From a checkpoint of a small transformer trained on Wikipedia.
Training: a variant of Adam for these matrices, 89M tokens, 5406 steps.
Each number is 200 + 30 x the weight over its row's rms, rounded and kept within 0 to 999. Layers, rows and columns count from 0. The size before them is the row's rms in percent of the matrix's.

# up: layer 8 MLP up, 640x160, rms 0.0923, rows 114-160, columns 0-31
# down: layer 8 MLP down (transposed), 640x160, rms 0.0797, rows 114-159, columns 0-31
up114,106,206,190,204,218,162,191,198,212,193,261,211,189,184,168,173,193,209,221,214,222,170,209,215,242,198,169,200,209,190,189,219,242
down114,107,208,191,171,200,182,215,154,138,217,146,174,165,235,152,140,230,218,197,208,254,224,189,204,174,193,206,163,165,210,219,171,179
up115,083,204,197,283,231,171,152,269,211,240,189,252,182,147,181,167,207,208,237,237,205,162,254,165,218,221,179,204,180,247,207,181,207
down115,090,219,206,164,173,208,216,199,219,217,224,159,173,226,188,226,192,210,135,154,213,224,140,210,182,174,215,205,112,177,206,230,253
up116,072,172,229,199,230,123,217,220,202,157,176,208,239,217,213,213,206,210,246,233,222,188,248,173,219,163,226,269,193,190,173,222,209
down116,071,223,200,169,218,196,190,219,197,216,159,173,159,198,174,154,186,157,214,175,213,201,207,186,212,240,235,244,248,231,179,216,154
up117,095,159,197,222,165,204,211,159,188,205,175,231,218,199,214,239,231,170,274,246,188,223,174,233,198,185,228,133,170,207,216,192,214
down117,097,206,214,173,232,255,211,214,238,169,193,148,258,228,221,209,186,166,187,213,204,223,244,168,206,205,176,191,154,154,204,206,251
up118,109,223,217,184,192,212,165,224,206,213,237,257,205,154,228,190,238,159,190,169,221,197,261,248,173,231,175,184,176,222,170,166,223
down118,120,217,189,163,201,181,236,173,180,198,137,170,178,245,106,178,197,202,184,248,195,181,125,184,169,123,226,230,136,234,252,246,190
up119,107,206,214,165,239,223,159,213,209,215,236,168,167,115,198,194,206,192,203,245,244,206,251,246,227,181,184,171,204,195,180,181,239
down119,114,209,245,210,181,181,175,154,226,214,189,209,220,211,180,230,228,215,225,205,221,247,198,176,228,150,219,203,205,228,194,213,188
up120,148,146,186,188,174,148,155,222,172,148,239,210,212,228,142,240,191,192,210,183,250,190,192,157,216,197,188,169,194,235,207,211,223
down120,183,153,240,150,176,159,178,186,154,223,202,201,172,237,178,212,183,199,250,212,238,270,157,188,206,220,182,158,166,193,160,250,171
up121,095,170,179,198,125,204,194,232,170,245,222,245,167,210,164,220,216,204,239,218,218,155,151,233,232,200,221,208,187,195,208,259,217
down121,081,227,218,188,200,179,166,171,212,208,151,233,244,125,273,170,172,228,189,212,250,200,145,223,205,180,205,162,193,189,193,139,180
up122,115,206,203,248,203,158,195,210,186,205,205,222,167,176,158,228,210,156,202,182,207,147,163,217,232,200,206,223,194,193,198,169,161
down122,115,174,179,192,202,159,187,212,202,187,191,167,236,178,212,211,283,195,261,219,219,203,157,220,184,206,213,197,192,216,219,206,166
up123,107,246,232,201,184,174,218,235,166,155,191,207,120,200,148,240,204,155,218,232,251,199,145,193,264,185,204,206,202,234,231,221,221
down123,106,161,224,172,283,212,197,217,183,183,232,166,176,184,235,190,207,168,140,146,173,171,178,151,196,221,239,168,192,208,198,219,131
up124,111,153,219,257,179,193,184,194,181,208,187,202,193,245,231,218,231,175,223,196,218,181,206,167,205,188,265,169,160,185,191,226,165
down124,125,242,144,188,206,169,211,199,221,146,149,165,199,213,172,204,200,264,185,186,261,201,191,195,197,185,240,217,174,220,197,213,226
up125,093,224,208,226,243,170,184,221,205,229,210,209,210,197,218,204,190,237,192,205,255,168,228,174,210,223,204,230,158,272,174,179,221
down125,092,135,152,213,157,199,248,197,191,177,232,170,224,258,190,208,242,214,168,204,170,154,167,231,218,217,206,191,102,170,217,196,212
up126,105,195,194,210,216,190,197,247,189,179,243,219,180,175,207,167,270,159,220,190,163,167,201,210,220,244,209,223,178,190,198,231,167
down126,110,189,144,236,216,210,199,150,209,194,206,208,201,229,181,170,181,170,197,215,218,174,181,199,196,191,206,257,173,183,248,201,165
up127,094,174,230,221,246,154,162,242,207,216,187,225,219,224,180,204,170,174,227,183,218,205,194,209,196,211,157,240,169,242,202,195,207
down127,096,197,159,212,219,236,225,212,208,189,191,172,160,217,206,242,222,153,231,221,206,221,166,211,236,198,175,189,183,170,185,251,199
up128,104,214,184,207,175,235,208,177,185,241,149,262,190,182,193,227,172,177,239,194,223,203,205,202,231,165,224,233,209,222,187,226,238
down128,107,163,197,193,262,177,230,257,241,206,237,148,249,210,207,202,202,231,180,179,147,190,193,198,251,262,183,201,135,204,207,186,153
up129,081,209,162,155,189,197,175,245,166,143,238,199,189,172,201,168,195,199,213,186,234,206,224,146,217,224,238,234,231,171,239,228,189
down129,070,185,208,184,247,208,216,176,175,192,199,205,193,216,183,226,179,165,225,202,190,185,205,158,207,208,230,146,301,167,184,219,186
up130,105,164,203,186,197,206,178,241,218,188,182,167,276,185,186,202,244,199,186,236,197,204,207,229,205,188,182,227,182,217,218,196,180
down130,092,168,187,114,207,228,180,184,219,224,181,209,203,226,228,203,130,212,168,183,182,222,195,153,220,232,188,198,96,190,210,191,192
up131,101,194,180,256,210,197,171,243,123,193,222,209,176,202,181,176,201,231,199,169,197,98,155,212,261,178,174,264,194,182,208,192,197
down131,109,227,213,203,177,186,211,178,167,246,249,158,153,202,150,238,184,141,218,241,208,215,156,171,212,234,251,179,153,198,222,179,166
up132,098,240,173,169,215,217,136,191,203,215,210,255,212,148,219,164,266,95,194,197,236,212,240,210,219,198,173,241,194,246,192,211,210
down132,103,194,260,196,187,208,195,215,185,200,203,205,206,218,190,203,208,215,221,167,214,208,196,176,197,206,195,148,258,178,224,181,214
up133,114,187,199,236,200,190,205,238,173,188,216,198,179,198,213,300,241,202,197,178,210,180,173,195,248,196,219,209,188,272,188,189,180
down133,128,249,175,206,213,202,225,203,185,217,166,188,159,191,199,248,264,188,167,167,238,142,160,158,181,192,244,212,165,240,215,173,207
up134,091,247,180,201,155,229,190,207,181,242,217,197,186,208,224,202,188,129,170,251,239,158,151,249,207,161,191,186,177,256,231,218,225
down134,087,141,179,190,210,177,250,155,216,165,143,163,197,225,158,174,244,199,212,168,169,207,209,221,212,226,189,210,229,138,182,212,199
up135,100,230,251,249,156,211,168,252,164,198,170,227,250,174,207,234,228,229,219,265,193,170,169,254,238,166,242,201,193,249,218,265,215
down135,101,225,154,166,227,189,206,183,147,255,236,188,191,236,228,116,177,253,165,217,254,210,189,193,164,206,194,130,229,200,190,210,219
up136,093,165,187,164,206,231,197,167,191,219,170,259,213,186,214,192,213,168,262,234,185,174,196,245,197,164,201,215,188,173,180,211,182
down136,089,201,145,200,172,228,196,209,232,176,191,207,181,204,229,208,203,193,203,159,261,186,169,207,191,192,178,228,332,149,173,238,228
up137,105,155,215,200,234,220,204,162,161,191,155,188,203,204,188,266,193,163,218,236,179,214,243,228,167,159,242,262,154,207,203,189,185
down137,113,220,217,213,190,233,217,206,206,230,208,232,178,281,223,209,240,196,218,218,207,192,222,178,187,190,178,152,247,233,143,213,186
up138,089,214,100,201,157,143,170,195,195,184,209,191,193,183,130,167,237,218,195,228,198,190,260,181,203,250,180,247,216,193,189,212,225
down138,087,187,181,198,176,218,192,168,177,211,216,172,221,261,270,241,177,183,199,164,127,227,183,204,225,166,254,204,222,206,208,200,234
up139,097,189,258,225,230,184,215,224,223,140,184,206,283,217,213,194,271,213,219,228,192,240,253,164,215,219,200,248,179,244,191,152,244
down139,088,190,236,192,188,187,247,223,236,225,189,201,183,206,230,171,185,219,198,203,168,225,171,244,199,207,223,211,147,236,163,215,190
up140,095,182,149,164,162,194,187,180,143,210,165,214,246,220,198,177,196,200,219,216,207,221,212,271,188,137,161,237,189,187,195,162,167
down140,102,195,190,251,217,275,189,204,235,265,232,225,162,157,205,201,172,252,210,174,186,180,201,224,211,186,216,203,163,210,198,200,158
up141,088,214,252,191,147,193,155,225,206,198,201,194,190,178,205,235,212,162,216,275,242,168,189,254,185,223,175,160,185,250,246,231,186
down141,087,178,168,206,221,245,224,163,211,230,176,174,254,218,221,208,205,185,210,223,164,209,187,132,187,210,151,208,295,206,204,225,205
up142,104,153,230,197,198,180,225,148,101,148,207,192,166,215,223,199,183,183,235,204,211,192,215,204,234,232,214,221,178,252,165,176,221
down142,105,209,195,234,243,219,224,189,211,213,165,175,174,230,142,214,201,168,212,177,168,174,136,201,261,176,151,186,226,252,211,202,196
up143,096,204,217,163,191,189,200,227,190,172,239,217,216,174,173,219,233,164,248,239,211,113,188,264,242,187,159,211,159,203,181,173,241
down143,076,170,201,213,191,179,221,196,194,162,179,173,204,170,168,169,187,219,273,214,161,191,203,192,221,207,201,222,150,215,172,232,181
up144,099,160,170,231,189,184,233,223,211,186,215,216,178,222,166,218,175,168,206,163,226,171,213,197,181,161,245,207,218,228,226,212,254
down144,099,175,213,161,221,217,228,197,222,259,178,162,161,276,213,216,180,221,196,219,227,223,215,217,215,224,140,160,212,188,198,208,160
up145,087,179,231,208,194,145,182,187,181,159,204,193,261,211,144,188,207,192,206,201,190,170,265,185,215,162,188,235,209,186,175,235,184
down145,070,194,220,186,210,184,197,194,252,221,221,172,216,176,213,169,152,183,250,227,127,252,247,193,164,193,218,174,201,248,211,216,176
up146,103,176,203,171,238,211,223,252,168,227,187,196,194,236,233,184,213,207,213,189,272,171,195,228,198,213,178,211,196,216,206,222,165
down146,088,184,213,213,213,143,227,206,213,199,225,220,201,223,218,199,148,173,205,243,178,232,248,210,220,205,236,188,154,153,194,163,246
up147,112,187,157,234,211,234,211,224,192,200,154,197,146,181,205,202,200,177,231,192,202,154,194,224,226,189,176,170,193,213,154,134,203
down147,116,173,235,185,186,201,228,168,198,249,177,175,187,210,210,229,200,192,168,176,205,175,163,190,182,203,152,268,113,245,190,240,210
up148,105,215,155,200,232,194,221,173,157,164,170,181,174,182,238,236,191,224,212,196,175,146,220,258,155,178,228,218,173,165,216,214,192
down148,106,194,194,203,202,168,204,243,220,180,183,219,208,127,214,177,261,236,223,222,207,257,201,209,205,244,219,215,207,212,178,186,187
up149,101,212,174,191,198,173,191,246,179,215,196,219,204,178,204,260,218,156,240,187,206,185,190,213,161,234,218,166,193,223,187,189,167
down149,089,224,188,210,170,228,190,200,206,144,218,158,213,169,160,263,264,197,250,216,222,188,145,218,206,215,251,264,217,183,227,155,160
up150,094,203,254,194,189,182,160,219,211,247,243,197,216,223,257,211,242,183,168,225,229,184,242,191,204,199,167,185,222,193,198,257,211
down150,106,246,195,233,199,204,213,206,231,168,212,183,165,237,166,251,261,208,259,228,176,215,194,216,203,236,203,210,195,219,200,223,168
up151,090,171,227,176,208,193,181,234,99,239,250,240,173,225,219,215,204,188,264,244,199,138,237,178,202,160,184,224,210,195,184,163,244
down151,083,184,210,201,175,229,209,200,228,169,204,221,206,211,233,199,201,182,213,220,200,193,145,201,234,175,238,207,265,184,207,173,196
up152,099,233,215,235,204,144,168,221,224,226,189,196,192,251,206,211,238,151,206,183,213,233,157,187,183,186,180,169,173,235,219,160,233
down152,104,198,231,193,213,233,191,206,272,171,171,197,163,189,173,190,207,201,226,227,157,198,189,187,168,212,245,210,133,211,204,241,166
up153,106,188,190,200,225,168,204,211,188,166,188,190,177,114,209,164,203,227,229,241,235,242,214,196,190,199,145,172,174,178,189,171,214
down153,111,206,218,207,163,213,210,184,240,211,197,184,226,163,207,170,257,150,243,188,213,177,150,214,197,233,220,194,171,252,214,143,140
up154,105,186,148,157,136,232,184,215,181,233,194,253,236,197,173,181,217,164,213,195,217,184,236,165,195,198,212,183,182,172,207,173,241
down154,103,229,236,257,228,175,190,188,221,156,200,175,167,188,191,187,135,215,224,193,203,203,231,190,202,212,228,262,195,178,249,213,224
up155,096,174,245,201,230,155,201,159,184,208,157,259,195,167,248,186,194,185,233,166,223,198,220,204,188,183,233,196,191,212,204,177,190
down155,094,166,160,219,197,238,194,193,197,196,191,180,196,224,171,217,255,195,180,174,196,237,207,221,219,170,189,190,231,187,230,206,202
up156,096,166,265,155,197,166,208,254,154,180,224,236,209,239,127,185,215,193,245,204,198,192,206,217,207,228,151,217,176,185,191,253,158
down156,093,231,182,189,175,189,209,174,250,222,156,178,166,183,198,211,152,129,182,225,229,196,166,202,189,152,139,167,202,241,204,214,192
up157,098,181,187,277,189,204,161,229,190,147,181,195,139,172,219,207,254,198,190,202,277,197,228,215,219,216,181,219,178,255,197,149,204
down157,094,185,177,146,211,187,198,181,163,225,176,268,197,214,215,160,209,170,206,208,163,192,208,188,113,243,257,220,220,163,170,229,273
up158,103,181,166,213,104,181,214,152,199,230,198,263,176,203,220,235,248,217,233,142,216,155,129,238,194,173,138,196,161,194,236,205,252
down158,102,161,232,210,192,195,245,234,193,192,152,197,213,204,143,184,187,201,178,164,237,216,223,136,142,219,217,180,134,206,235,238,183
up159,119,192,219,218,177,132,185,180,198,190,229,266,277,201,224,245,201,177,219,263,185,177,160,242,191,215,191,226,168,162,238,216,199
down159,131,138,212,218,174,202,202,137,240,225,198,219,239,195,186,207,195,242,251,153,184,221,241,188,236,221,206,224,168,223,206,167,209
up160,108,235,185,188,201,210,161,211,156,196,239,182,169,152,213,242,232,176,192,207,238,205,264,208,201,223,134,202,193,209,198,212,253